Weights of a small GPT-style language model, trained from scratch on English Wikipedia.
Size: width 384, MLP 512 SwiGLU.
Architecture: RMSNorm before each block, rotary positions, no biases in attention or MLP, untied embeddings.
Training: a variant of SOAP for these matrices, 607M tokens, 4629 steps.
Each number is 128 + 32 x the weight over its row's rms, rounded and kept within 0 to 255. Layers, rows and columns count from 0. Numbers have three digits each. The size before them is the row's rms in percent of the matrix's.

# layer 5 attention key, 384x384, rms 0.141, rows 174-210, columns 0-191
063:063098153120086109112087132111100046124126089125117154122137127191106092063124124149150180091128179097138154165135115145120062098151135128082109132087102113133140088144086145106159087105119089062208114136165097086160136103088127165107150075104142122123110099138188086101119118162178136101166138136149130176121122092107127116092112113187108140171084072114128109112126168194114109151132148114122110124088134198077117163106137086134159141163123135056086104124128162106089173178098125092238155069079125152154155122134150145088089139104159119166123188143156081097126076154147110171
058:079141118063133167102140120153123120093147120115082144144116115127126107191200127107163117136181128145166141082124163151152127099083150096192168123154084083110103136113201216149155132162145124188138113174095091153132164172098088096104135137181132078138166185149079107151126142121144111085123159178148106118127131128203165155145142120113127120088097196128105103119095102135135111082142108018160139121140104063114174072160161141119137092153094109144121112171121120095136102124086147186148098226157163113122118128133111112145158154118109143132121132158144139170169079187098145077
070:160137096124120119142173183160105086108121093150128185163105107105191119126119115120130119148121116165135073124090150121080163179147121128148132139130127178109136125130114131052155139054156185181112096123133183115061111121160105125084105162095114167088175097139113151143156110109124178121187146119067142103148155162161180130105127111092134066140164179050133173173120086129182124142086134141142185145138054149112145162081162144104088125142091096148125066127172149155115092125106050145110092165088144120079128133141109164115201120091103104070119114086124104143146146107102162125
065:121086113167185129094122163099067121171129134126139150127139132110130110088100163163070203071160089148098113209132121135091057164107131131077114164119160168183177153178163125129097066110107052153158115102124113094098093074111085126085083177062115125112159141112186154100160134075159164130102096121140158169138134125051113121122132151115095129102115121077120175136121119123101096136108111187082134091142147168159091102092107122174111158134131152122147142101193136097164125075108138077151137098081140091186123138104164163146091130136090104127128109165127121134161100073111144217
068:108114120153176136086105139114096112153122159153120103132117142173162154086134142153127168080121125108094137148160137140102118171132160138137132157123137095125198115131083188103143087056127053139163104109124070109081078113124123154160133135088099155099134110119204157091121096179142144137093109108091110181156154128097125142084142118142117112164179110072084103136106109173189104101088131094144119168154108146086091112093145047117151120143127153073172132173164119120104095105117114102117102140071078149207093073138120114085158090127156075157145099083151139105158067183110192188
068:080099176109169149140081099081060157140146154120168076144190140146098130137083104147109209159159180123119108142070145101120087088108118111085149110138182117160122114175121103148107147209085107150144143186116126130166182138123153111153160069120147116099135095121120106148095124138196115117136139134150107131081131112126106125071109138136087181077122130142084132121111169133135088117141180124108124126180165169152115060162103163163118119130131139116133127180202112122124132071141111159156134164128143146179120125080184152082115134138186151180101112223116134109116137118162118108
069:108137139104106165081077103113152131109145126154166062178071145120101124120138118130152177128140085165101125132143092162211147077097169122152140082121072093118174090098165181149099170182140081093160075091109172125103172129080133164162188136164163158129165099134111063129106110155051107145060163163133133095110090116176107098111199123117159183153100115147121114111139086118139102059161117110082119101116140131156187088191125139150133107112143132122120141165129085108160158089143145183055133146143131143095123121161136089130123071202118162145146079123171192134145109131105109099
062:133161152122135136126117118146189179155168068108160137075183173159112174160124148094167104129106131130143130130143101144107145142161178162111121158137052160105059082092162121136114125204156211167157176131150123157085114187161153120100092127172123091124104172114071154145147179154138132202157141162142136099092118164072123135144118132119157173034133133150131152081172166090118176134125117131101109117155105132144090099156131144123145091106109147165121121096099086162108157144140136127172078111173182133156137201081126118087130125173188132087116103182113064204094170175092086123
066:134085076116044095089139126153095122125137100124140152152142106122167125122139179113146117117096083115135108141113158162097088145125150151183139119091187091119150088116082041121134129123126134152101143117142127141140123093094133120100064097156130158126098142065104182160120135114106137136163102096108149153154160091102156124130167179157149196157137126098169166143171032224100146097104123206132094122100069165169084187112099116140114180134115153098118114150109094175081149156107120113133179125128153121110147152155126159089179169109119113138130139069115124123141118062135155115
071:107141135122175115154117194124129100110181111120102162083141158117135110111160137110093127117149120089080131164168123109119129112175100123152139108099149128151136101088139092115132079116145122081191083097061103138106096136143114077137181131079124089104075164067138197158103201128110158064100109129155127193096130084154160145090114112128146142183150136181130146126084109114076113193113119051127124096102119189107075079111096088099174082139130131092138139154099095191141101117105194080142075121110128085127144148155113140137108170140146145079081130130111067099051060136129161112
064:072169158117107132126103134101093189115110159069170114122056093112156185116140203110101099176103091151147129129173169115168172190118078097174177110106127097149154129162144149163089158203087091153065113193126127131141147111076118093102132081143108132187132136102052130113174153103138105112116112059175165140134143118144108074132133186106124143148088101152139095148166156102058145104152105115131136089083164077151187130111109133151131191119113164083151149147126142103180081154162131117064200158141175119110151128097143176141168114164101101139138119133122170123128084158125170123
074:141166140108128184118078176089136179170095166167159084153123178098111106126103068124142126146149093088124122109141117120137124102091115126143115091202123120111127098097157153138062122141152141079163138122115112171124222120108106121147166086135155158126113127120107126177136147072142140097040121167153119071092087097132101087125123110120141131065159137155110133107132161133104086086145156151110077149160162114169175117212106120151148170144189118120135145170085084138179148122131159136053144185067139147101179133114147120100135188140140095162087092174117161163101103148166150105
083:108137144149091141134106150139144149103150080116161074115112089124128157159099124163141197101051110129152111129149121134195142115094135121133145118098059133108182101136158149143171228146105088050090106202131154110183163133085119145116129120158124096159158096151113102101104156178087084100137143133133136081185119143115120138116131158104168093137110113091125158108176151080143124086091096131101080129041180142093195150133104123126167148111140100142136130141147122155141125248115135169137120156186125140108156108081113142153150076120171166118125133102110156062121154171118095101
071:135124123098131127128151111134119148111147112126141203182067109181130079165187127138107094124129105106190114133178137122176152132166129115147148103129134145114178130101119104092162124078160137198113135044158197137144080094129084086073128114164123081169145144136174140148149159096115079155146145130120117109152158095094119098100163104092161134138106176132190123069139093063129069193123144161109147082121093139143117171136120140080113167133099140092118114085139169216146134119068073090097098157145176107105098101202124118089156151148134116125155092130142146131105102126090182137
074:171130118145129148177103157102084145177126076115120180128195155137101132128128075180103161096158198132116112137133134140070122115157120175055105126175104116140094166166065080097119134135107181095128166132149086106156184112077170125099127112101113123100172152120162152118116173093170167098136116138078124149169151139091149145109059114192123120130118147158164212191095209151089141117125155119113095205157176102170094193146130129118165133146127101103159123124070120139102172118143112117168104091112108164122134134104124134092172091125172144096141167129135123144162180145210065121
067:117098137152089138085136139146148097163141160144129156162097066135073122126154125120183168089106114161144201114143123151124098197100152121099098127093111081108156124140187120178122137149124133117160118183135155110169120084157090146124003135142163042139174167087102181160131122149108108108137160191111073149144132100108142112133138150156148154087090200137111102066147050199145196079149172136115157141132121193140120174092106134117106143151113108090110175129122112105064116132040091158156107145160128110085100160098079154105129140065126125156112108114106176112131153158087062141
071:136133161143157062146121139138112171157155095127137080147133160127126164180161108100117090201095185133160183111127095101128122122121142129162185101159165077134121145134156069123154130183104099146119182111092102106129125138119136152165137155140154098110151187145057120068138162041083120091065144098116145154165075147181103120126131164151162118190128123127100105142094146130107101118117106098127118167132133070167126156150102135087147105143160125133155079203098166119076120101168166126080188143125113188072093124093064070101148148192071168130128140101109195117128108066235137085
080:091126130157122108165161130165145099155117171053200059164121154046099192138071141133156118177195134160169096113131109114139188097075064075158186070089120142114093075116136125167051170162133122094136110102095164136126172175152176120112152074173190139149147083114055104151109130117078101100109160109160142079113106179140128121164101143129121115125129129140126127162164155124146120130151094164089169141128156076158166090154126142131090098095094115145151132138095130105141125173125143188062115170165133121076150128110109134161094109121090140099093101168097195101096145092164129082
071:110154146098139171112123134094167181115139075096199105147137124111074167154064083124138181142077119102119180114123147124144154111133134107083109167177138134158174157091122126127101114142155096108148118193131163118214157112166142154116134151092081153092112117148126164179134090144181149153136146153161070129049115131144156081108144108156093165117170138167112079097106160130172091124189140116112083134190162107125176125157137213139156205158201143173111169109130097114205108092150149165107151100089164123103118131083083175104138079116151129186187098137078119185100134168115110108
087:137155098132075183116134127128094127135132116136111098149120101120167200092063050084151090178076105142170129100129145084106107120142127138180188107202107139146123071150068105138129177152111123104117162182122143129144171087055175112085103177126117113087154118095122120061107149081104114160105127125137162097127146164172118130110114177146194101117138092130133105110184111163107099080154148114106036163139168090176205118157145164174140161139175140134142126143121076086094139082120141143091141155129170097038114106072149098076113139143162091165131092130153172121145149089169127124
080:120156140130087130090053136115144164138136161131136117137112123161145120108086189117094121106104108087134086113110124121112171156091160134091176129125135085099158058159125192137093174103105131098130107095149142167110125132117098103101137108193145136109149123127069119195118146112114120107126118088126124051122146113170119101136140130121167175129129139103126122139120084116186142118104175111154174117132138095164140108155114103166170126135104099086130114129158144171161157077155160187126117159125157091080156080164105136120131118155064188181118101116121143159128030150062135166
084:106134153135158146187131090126131081140155082125129104100187231105093122142050065173106148121162155130189122178161130105129141127160123141110102131103119136109018090128082120098123089123122083114100173137114123139096108158173114080139185138061142175106119110139143142120083102130137157160143108105134155148125112145128141202134143106185163137129146118134100172186127189182124105153107088128108090094145148145163126090159131104123114126076146161069114122090165079084133115130211141176129138093124089144180134125134158094106131113105098132089151110126109080120118149054097100106
085:124147191117156145164074094180125131130148155188111089165162145101157113118039152143102117180135180074151099163116170167077115200080139168089175068091164160064106196163119107118077122109118218095105169110083115086115131108130149142128143161131153203125135076156098141115130207129125127194150163101115149154062113160161116125084151119107114128207089103119126140138148121142156118153117208154150163156190136134145118206129167097125128115106161164146150080136113150159159123089101087133105151124107136111101099144146154142141192106125131128239122105156054170118094123120112139107
083:170101083161106129102114135106166150143135138101112134122142149094145115105135121142085120132176155095101152163086185130152112141168164125103115154128182200076139153108047106089115137092056123093110113137124049204081134172156098077140133149181099129072069114136121146129149085097126129144121149099100102197116148107100078109165112112129117101150149093158127169180088165133063154156130188132128106117156080154076074108110134078191098112100086119108104140156067145159127118083110109118132132131089120147196100102154131123121125173149141123120084124206109085100166125132125132166
089:166138055119063157111155133142130162113137122110166085149125109137160161096104078057159096145118107157100136090134152106088149101093137129147151112186114097109232094129104130167128196103129121095144092142090148149195154121111094133162104115119120100076152193126110098117149137139122060160143097168103121097119155121148110135068125133135115144105142174119160110100207091141144059102143148146090082120095141130094164143142099161132118161143122120125150149181127130089110144117098130114080159163096157121124115139139112139137144125120120132193107118103166157149153143142166093098
094:128081127141165106120113118153133067165176157120054151107108172171146162130151083168068152093164201077135108150110104105102102087103139136111130134140147122149101127100113121102134100106155143163138172064111174185040099113093179153137153153119137099091149110109146097164129109098124114142122123106083167185099219107135148200144111095098095152149107141165150136141087132139106123161096141052130180168143141123142123112089134123086159074093120109089154105126142135199154141113118115154146102126137145136167105085147135062144060121148102079136107132138128109128137074113107150158
101:095130145115095126100145132155144129111124156122143087111142156114103115151132173143132139139161165148151129153081074131151153062125105071146155160090165147136127119084177126178133145150182061171124166148118152132107132148199110174189156107135168119166103084204089069105152071137119107087055151159172132072151094173159141131213110133123118084126087114132105117146089148105117117106164088117139147105131104082112151157125106177121111125129162158108094104135147129095195111126103100127075122160148134168116174123103089116114110136087087135085131120143110147137133173077185083142
084:141161155093076141104120156120100099112095141121161124158109096118138168133141136110183111096056078162116086094151131119206159099116092075136173125121121204104184124100123099071049188097110144119147080148158131112148189132046186167060150110163095113126161111111123133099073124104096091134105146085137142051141128109102146120120088142118152058146135114133143198115192108129150134107124103159149124119159199063100205104130137135174148179100157114194173166164073104122163199121082163133147107127178184085097172067096170150154145139137162134116158129110128160127073164166110158132
087:107134090158105139128136105133121161148170125139149136159157107089111199133075109129134111148102134096142148126141156104097175162131103118108162103179134118156096088068143097115155137138159175109116149100115144197118136086122164122107100105107108111145130118099102129183071147099122137130144142061147115048058104156166140119093123129149120116096206142152144102118120146135149144159165102113128107147156148113147149094167166126092120177121086137139135119053118068165145088097204115125105136164096175130066144130090130171101180110227131103095133128110148102170141095172129158121
088:106163123098082115126109090108081137148140137149120096157115153141185152100088165074106126165118156138171121127138141063146101129155095193121185118138175137100096092198112144122136152058088142139161177123201117046164160128086136132090141117085140145123092088126118114119149151104162109168138113140136093098107065148138145156126134174116174057109086133080146137128124120135152070078145148081111135219099142083172154166135101136123108144148092160189124116114085105084149114118176167105116106156139148107149131140083172163092158097106152160173156110056117158174133137110125080162
093:116073150168109106106189074106182134145131129109107182110127125086113115072133171161131134090098150101149177128157139160130109141130093121166142074162100179118150142056165118096112133120106090125127125135160066084126086103102164115152132134134093053136148097081190130116143088091164143155092182130150156150161132102105113161144093134106116105149144084127115088129163164189080163095142141168116109114067133088127086107083122113123101152114088166187112209059101082107145174187116091078182145139110165137166112136132165136098082150110107130107193143131146088142141118064184118091
100:146106088145120140039130131097136138078156124144067169118143092145144123116221159085113124093116160141085140120088158154139096089168173151190130161131144167128166093117089157113160104097153122163187105086088144121104171138118086167141118141168100103143090125159164097134186155180128139078071120132159071066104152110095124100153118144096092107132160132109165155097067092103099116127161164078146132114115172159076123077101147112080124130165150159161090099145141127102162091076078119058121131178075134160139136138111135133142146149135132060090101164074167115111166158183115160167
125:105157092169157155105135102174126109131126080136094066124131094124171120156099156068190108136093137115203137141148159154117119152112134143152146069134126095145143074150185186139111127165108087121113178146157168115133106099102093159124087164101127151158170149161135075098123156178151123094175116089143116121147163145157157167111173122162131116134119128103103111093147127167158141076100086155133087114168123144088153135143157169170185122152125135158125056102155080087169148185128135206121186095148094084120144102132130137138155094158080101172154131104186159087155165089092098114
095:082103123149171073139137059183140102091176096172151127147104126103165126144142181225139140134156133080140112179120167118127140166116159168170143080053135155093081151146106123152152158089103161087161118157119073153093100167105102104144134103135145079121135171102129126113108159094089108139137115106105174159128110133099102146122128127106081143172114161129115162143122106105142129144112132163113133105110125172139135164087141131083088087165069139146141100093100111142102058128101130100133124122123130156205083129090127132151131072161135121135078147099072155096147098087112216089
114:159129104140099131095096125137123088169121079153095145144155128139130132120130100124117109137135185144119154065149110066147104175141095123124132147121086111165141101104138110127152127148133070133117122069140164148085135189126128166135108143123073101127147153181108150136151078152150093082096117170149158109152217131108066101139153109150095161074122117151103069091121125069127168137071088108111065057116129061156124095129092155132095078068161110108082119147138132086119156129114127174155167157171083173157158088115116090126060131172130117129129152081185124125168101097123185137
107:115082140115141133138136178125081043202088144159128155121108145144112140094116057115134115103129097119106147073160126110116159126152109148108073105151091107173124114173099081097172105144136125214171149101131130068086117129128157097097092127107150073130144110091170164165127103173082088133096077174093148144158195098098153148113163169143151119100128128110121124095153068131118089113145099143126154113138118080184145124088143133132099116097126134058134121179128113091179133151110086155082151160188129145103131150132133133153115206099157095094137105094154156135121127143121172135
103:058085094104108112062157107103086132150158144114145110115110119095122098118186113160101199100093127151128115117114126141138127104174118073095101162131120101180096131078125113113155170127084106107165114178159112138123137129082106171190162054133105035119217112055126151118133130060090128168081129072159135110168160099129137146114111165117084109130158156064114154105091109137094168123132121096154126148104126150085104095071101144155166169142099165114130145135111074139155133141113099093127096144104156128116109110154097128108170126091154111083127109162153119124139111131182065100
# layer 5 attention query, 384x384, rms 0.138, rows 175-210, columns 0-191
062:147123057162147099119115107160107129137120082131135078092134087111153142084144128101119062118123217085127058131137097120183147120089116080126044077082139154114178144125127090139107118094084111100089119099162145125129124100155131136099124113148088083153110160088148119133118100114096158096174078117156164111139142059115109118099156135090160194175135072151163128129129041170102137138132114141120112136159135116153123133125101092141149186174131103158143140144124084156113080114126112170080103094138126096086142149161096116166101099079212202206101119108136125059057104179127125124
069:143153156098163108095085120108100114144092090102153142144146105085065138137130140177170096137153062158121135115146152086173123087144194084122103164171121121127107088123111203151066143135139108100144162151128155136121169129108114100156129143158147177143179069147149128139150135153156130115089145121165144109169122105087085098093135138156099119089141151077078126116157133123129178092130144180105117123131139148168099178146131111168154086136140189099140134116154150097201122188106126097129127153131119197143155166046187148100077170138110033095117148122100145133148175147111161167
064:073093127149103108128133111075107184150134101105133069158134163136074164194135074108161139203144200143119138136148135095127153167129183152171084109121139104088107146119161144123099119205128162144081130150133131123097133212127093130172186064125134141126102110140075064147165152098089084127226152086115129121164118073165081101145106126124121186142192115160097099158138160110095107155091140102162123178077133089094178119124155105127113069103175135145117116110126139108187137147150172166142088121171073152126138110151125075091101113174192091149068200137159138118108072118094165118
073:076128125154101124186114079177152111095089097167146125099130142139159127144158152109079122100135163127157184080080144103144089126133159191139110103079137133130095169140149045194100146131149081143132090132176093128157050115138167167098157114085121053083141161092149103120168141129073090106149158094163141118155116130186108176097077150073143148102135151172164051131138121111124117167131120160184108124145073163142132134036116090115116122161107119209085065108164120129098115174107138172184118142140094125152133096107161112137125083104182181161102135153105138133109118130123145107
073:148120118128175111130138151101149124089131124155124151084103142124117090088126179143143156078140152128107131118122139134161130164172108099129145142112094122143153215094152116105131077069149155148169076122122090168186136058128187157054147128156122152145118177086110150125096149128072130114174162137151075147117086130163113155101110093113154088182091153137173139121100065086139094164078129091163105117149197132078135154087064118103123182145076078129135120084068073126041109127131117125047110144073118103071070097087107108203191153166090176117139090065097133103114124106095071173
071:156170141124108109065124111136113118117123112112122175098179064121153172067183130134162116087118119058130127146188132152131152127093052119107128105140124127075113073160105093084177114086054186097157115183136124161129162138084091091103070108166124072124125164136164129143143144079162132050135134159174124103151132111071097142127132164078163183174121131147134147103099063171151169110109158155079107190142144143118078145113105106091127131078084099132127171130151096080136180177098125155093095050142160111160152082151131156146165153100185124109125167112102119091078184125147136099
068:186128166105105148172145137076045141097123128131137132146078110087187081198159154166115161156112139138154169122150097138071101137149143146131107185160116078082119110147081152139125131170101183123133114151114161082116115114086118098107151158122138092092115039124109151111102163125163120106138120157127161063130162134154130144188161185107150159172137126107089138101120118132161197117133117129102135112098105081154150151174117135147154077164155083153131188138168130113125145146134090142168143154099109144113143100058120142126173149096106030155198132104107131143165126129123105127
071:071130176129153181177102121104195168148151075085117099118123153134079150180116108169130126145148143140170201133143090045132127085144108085084128176137093123180134090206145136120153167085153124093170161104046115094066139174129125099151171091079145145129151150137125136098120155118163138106082156088100112144169137162180122150145111156079150108089124127133122108144144142107090126124153125093133098117121099136120091102127184161067155127087173094063111161083104085164149145085103112102098085154132107094193139156154146127135177104136121130076132150132119157092105098165174145188
068:162188092146120116161152128147052131122148165184137123085147123135116136092138214096101116127109153105139154141167112129167108133122092117116155102148099125092182120141078126109136138108186132088174140124179118089142144135143084178102117127154144081080133157167137111119086169123158151135123156143130163140140130118145096204148179153124137139152117142137184139139161076185112137142104054117178096186139098092121149152105075074145110197093130106140129118088129124207134059139108069166142111131153125126179120117114149096120192128066126143136119127119131137102099167141101140091
074:112112091189174088082139087165188146142190112132156072195136101177155158112167075107148094144150172128132058118098091106184149131129115156102094080153148100125134142115162159130111135146082096160121099135139085165117094160134137136112098099138143120156108147089175108153143096118105154112132045110144123089154113063112091118118143119111169219194111112178192067119055075100148101135119159166105073150076159170112096103134131105127163157131166130165082109127118052132156124127140159134094138117085121126087116119179100088134153051128211180201100129109153125065128153144060131111
071:179135151137182202146088139117138105121180169129119125146089142217094064154116096106104079140148177077107096114096114162151130145136093205134157126133184089137129150115133132140179158158158142149166111101108155146115089125075101100114143121141151148082117149140188142118103125131128140126139083151082112051085144133110134174127163156116144163141077146186142127109139048133145120129151138104126119167154133122077114136129144128141159056109149160135140191113109099109137161129176166091147117116109127130129107172123101055123114112135141081157126091078140189110183112111142091175
080:105185147106104145130160168170134199081101121104185131145092075115082100131170070117127067036084141137159101167153087110124126083067121121112190095145142158078099041102149111103142191114096174117121114185064088155082164165115173098147072104106075118153149162103131154097110099130186098136123176147116098118135094145063113086160123139181106074117142146103119099120167099142190119127164122153110111121118167116095069102115133159158137193094076160123115181126081149169098166211117164121117107144118166020062170178116108142149107167132086144109138107146170131149138130164128178143
073:102115115065181111122113097098140027144074148094094142132134164100124120164129183153126093205144055136139163155126144100088152115129130082121095146119130148128087124114089223128058132106142128102112148108125129148089181142196141131144186114131166162164117047109145113136109082122193165125089120148158142130134124133110096102126128183146080127125149143123118115149093183125038129146141072125100199119160102127189088122125100110155106074167133110114126122089134142115188131078123087107151197097067091163163150135163122147097120099108163090081102176134109113127185127107126108171
076:144117164109132122141147142064134180096108095130116142121121165115121125172106073140140143130157096121122165123138137103060147179136196115157132227122140107175124100116154146068137091196080192096114137161059146112099097135109122095149123130119109162169106067172083113130120188157133081163109155122144103182101129169124109170182121143092095084085123139110131127100183128037156131186105138107138095121092182142109121138138155168108118167162140115131116126075138222089154119119102194141111120123079137160071168112089137137164161199131074096114196137096127126156165141138114090120
071:123151146166190137166148125139144128102159102126110152093116112093094143166127087201124106113098192104172138105066154089120129100148109190167118117119112123190067106089097140138121147089107164163157129111151090133112099180116206160132141131137096195074114166162148129060120106173158083123139154101126147129137091106147053128107097094181121194169134089155141154113121121100092047087134158131131133190115140117150162068176112125107076129112143118133158093129197064128169123120164163110073182145142144156126131089134076115167114113143122100123096133150127123140146117102221096144
079:126105092113113170149180157151199129127157124122145126095131106149116141055151090103091114092213116128131072117132104117114175182110129129103148134090133137164145141113162146087147121108109116078117117149151112161119112094151124126083109137106092058151121161083171095162077124126127145134107142093116097172155142182068118164164151114074084152126101180157157079181155108104150126150139191150095120187148167170083097143063131120206138163098095172152108166101098125169145109181126157171122113118149121075127163167177129103171125161122193157138135121117192129132060098147068148142
079:162154155126111115107090144094130122019123065146117182092142080126129084096166100200129117122090077121111177130123137150076137137090160078124085171164106128132168075117073118121144155128124149126202148141110163136100124104101082083118076179180140139137129063135153146115128087105178141135127110137070121139114167128085123135155158140158123161126129138073139179073152098081157161143133162156080102097166141190171101165165104114169169147155058136102150173103184129142171120098066129085139134155111140165099128150111152171148126151143126103145143146046068145156143147157125140111
080:131078119136109119087131079071143146136117156161117168149079121132190072134158118099118147094183116115128152144160159179139143164176169185135142134156139126123094110151140138183121110181099139156114149149133116142140059125105144112135117158134151138171104184127171101121159214158095155174114114125153150106136207126079136161083123110120116143063107112137103121139104129132148133159140158170153134116124159100122136170107150043161090121177104156152094100155088156105121194173146137107088191098054133109090148096143144071162074143114094097170156130095128152125201125072075127104
078:111149156077178166154086129117107104149172092185092123116126140183129119181182096121126005081218199123127135123095099081117115155163104109139125144088157145229070181144174151123194133100105162086122156110079083165104120089088116084133189132095106140126095117125146119126143105112105130080150089110095111110089088134102147129132150082177112178137085082152157096138108166114113165133147172079096159144129163118096132115119151097143116181089082117101177136096110152095059198119138146118140141088081095108107141153155128094171152155204130178096111141182082130114139125133161066163
076:114145101121159116092100053122083097077162130152131113198112130115191182105124148150166143118115166099160168202174109114154123134102080052166077104157131092125138129138131079146105154197175089131115138119133151105089127111104117108126146104116109122103194112074150102128147100121125158143147104179140146049069102113151101134131130145160081199170186136102149103090112109181149095158073088121136057124114134154141114106171076171027104060070157115128095116126154127112119074062101124113137096094113122127232085132132162148095144092155159131097133128108097086112137150067139127109
091:129069172130147127126160109079094177162078153144106140164123121161165143154080198149137106100178096139109136119167173173082074162193156085156086174177108145131136132102158160133113029146143150184106159113101091070112125128111105100145131181150109154152088116171123129148128158140155117151150162143195110138135139183097119115185111186077098053092116154124097139140098154068134172159111128111142134115104127135119131175121121145093086135198125160120127094110116178122118160094156121139129139103114164176086107085104114129138144157155037100066160143133113109158200139057109125111
081:132167178135155071103145124151138093113102157101125139142185155099201108184147132119160213167086072138079079088147156130152144133091112139157129175133147133109110148186172149110092112097131085092149145084112127101121166083158074062120125083157167114115154087091099134119108077152142160105096101204139112149127111099097215133113150152123170079156156142150141105151105189143135119096152153114112167112165079134138086122136163100148096071155184056174149142115155121092103072099143155082162125140111109129140112201086127139073128174109135108118141149109108172149129197103162090129
080:127117115115135122153176143154157098121130167093176209114146067147122159138110078055147122118128139125127189073139141136171132083132118137093156151131108155176119010129140120151153167073171106157173163090077105099156147157063130142200112114152119066101172111081171113091186130108081076147048097153106119123167130163091146102151162118133096133079141125144094135152169112140093116082124092116117149072087114167141121098078135092151089154115152133161108184146141130152106135110143127121096186109153114081131201149144135079118107147133140117094122165096147121149162146119129118084
088:144130177145149183149078110135107079111108105093162113120147144181104124144127064136149153102118144124107101077098125147103071047078153118100079118105100177158082099121146115112136074122154112068166127131037091135140178137099151089178171100103139206101141096188124152062185128119183147104136099043100047128109097150134122175171086129090088152103091143157101105148082164106168101133168115085118099135185144164130109128132134151081140141148137106089157196108137171127176154114168125113150149136131117107119125163108108150120160073119128141049125139150083103194135088168178119087
096:144115077116105138118114148078081159152055138129151108065152161042071117099125197147103222199132031152129135100152147097114123124150178128090180141101126096145148104172095115079077175142165156127117101116120165117133165169143158144104135158127089130101169105165078172117151174158179138128100196143174146135131127162140131145104137142088061085084122136121102166121154105141135189073129041140191117129171142089156123124107164114157129140138122184132149171119113109119133106104120129161176067078160108149190147129126180153134184169120141055123169148105171110091161168125194126156
093:143141151089149130066100148119130121130093154096131122068146107189179101124183133160106210128114066069098116102183133181127161100126112092094148117148103118077175099098103122065097168072155124114228132114078101200119110113160129147125097138183110148093121139055160142130142101129107172138109104119076137146141148115083147116104125139160107114134135148091125184058150098109118129166135153147092184126138136164152085146125134094114173098157070150162168162155135126118083158095037122087171102162154126120136129112112109117148114152139130119099143172098112180122052116120133144140
086:092135135138079094133089178119077163146107172100137136162075105157144129152108067116150125107073106111199165151222131164141129092029092109104110109132139158143132067160094106119172174096113151199132127127061184152115062137054128131129126086146113090170073128082147103118160099082091093130139140163146157157125146116127101098158122118136161144110153098081132154114195107152136106127183111127083169067057129159163037096133160122058119166106159112112138130141099152151080174106149061077141165160126188106128125128194123172128143053130095117182146144089081106142132121173159109133
094:078085131113134093104135143087126125159066073155105131152133157142171099118110168113113133162184087161078154099148147129126098176174138079146115196141135143120112113154148168139149082140122090100155147113106165095120177120125055082137153134143141119179078103130110152094090105074111140088134090180180150084158123146128113158138162175098128087093120134092126125088153158126118177069095099118098192106152150132126152157108115060133074121185127138108117142123088151168138120161130092098126194094064120148137127078108120153116151180087129079146144142068123164149179163092109117120
086:151173152116157154126106196131138051099119112115147121085157165150115157137094126128086075140170145142117145075114066138051162075157118077119157165107099129092157089087097122058099106068159103141155146156132111191104128110189144094091159140115113108110143117146151146127115109148103137140113145135106124194185092124158168094127154113124132133156122128085152141166181119105068121155156149184133127158169097207118144116079161114104111127103117128129133113119154186109145127082132134155118125099177131142139168117153107067147073178130108124133074142132171132138121122074163136119
096:120109113110114157073140143145133161154138179132122093132111128163096112162168145092132136177112164116114144115124137127156124088192158173139153182124115111143116079131118131148148161111172072129135108146093179176111186137175098220147131083117175157108127085176175120165125102124138110089102108131091069125101139111120109069153108126113094137112171171187158144108091137057105127114112102144125153143174146126100227090168140160138114071139118106128131145138155095102166079067164151120052110151125146126071208144102105140117159136124094100095130088114178144121112171165129114161
098:117167099083145124137118123142119116177132154107147085151132156165119141090107108092106173153147149105100090131097108148096175119074124180119123157151109100140076146169129114159141066153113110063103115137142145130091158127181131138111201105127166189116110153128100080138166099156127145165147063117092102144123151133151122104073153051167130205165130166154143130155071197122155058135094132101138124189146146125176110144140132143097141089140210088119172086103097125153145080108142149141101101113127094160153126094119127106078174107135164148166080064146127138145095134171142144170
090:134185155166167117177179150172097143150171098098148110110196129099084101141164117163096153143143146176077080124079147069204174132129143168113135191131111119191116119136137160125189123091108157060198065132105057148127166146084142090125170045148118131115092105138073155094129116097152135129097084090142098147119104091132106123123126144138133085169130116175130133137120137148151128102159132080106142163103172070172147112102102157122126142128120140177135138100135095138076120141130130087177144173187126124132167130051129116136156112175133169111084105084143150148081146225126089192
118:089139142105123115146174216186147156144121129095156104062166123148085154095158100145062133101124159136103148097117083141191136087094094121107134153125087147123118058070088100097138144071140121126186113097088097215121136135134132128073141098146105100098129080070131194114124087065104084178063120116125125180157093101147126138110147112147145198131147140061160136122168089124108131148156131109095146078069156141161113120102114088104096128082154169111105185187101094191108089142119076053145089178172107110121127151117158073112118124117177160149104121088140164123058079126120145128
109:103115129121084146140137144097116142145120121155099127063088159106087127172104112147083119145153094111124146085090109127129123110120168175123106135144142164100139149187027074127141139143067174161081118166154109108166129113220149111111125147114107126114173123160158190109120082176176099126119129113162175147052130100123159137131150155119176097127155100098114119116132105126132160153142125140082131107063168125108141122095129123136123193122105131096062122114135163176158093177148157082137137112122133157145069111128104132082071114129184095156146147066106122146166091133116178147
108:151119088167118118084118102106148151088111110121161104134125116091206120113155141146150142148124062116145108103122119154116120083099130157151115105139155116144152145117123064132047167099101118086123109143160172107150128117099094134116155103143143175124102107093132144139061133100070145127137121109109106148132165097169182123063155103111126124196120162123156128158149095153122107108128150109140166154175116153124146135136148129140119151131126107156182129108112090169127103087131100114104094188084164084098105130155100206095162120089128175163117139120082142105144091162143081109
135:137125170121150132164119189112116116103147114134120129195132133080099141158101203207129093149126099167194159166137078102140106184120091109151148132132113091176127174114147137099114120156091136109109102133179077123074118078146127098062170128121106133186102150135070194152059116120143176154162176093151092091117110171150097126127128132126148095150098134115161148134141123140161137176104132149174117176101130034151072168120135145102122129149149119108133108065144113130115095162153123154121071126101096142131124072099150111163095098148128155187141121135121142096113087113145157158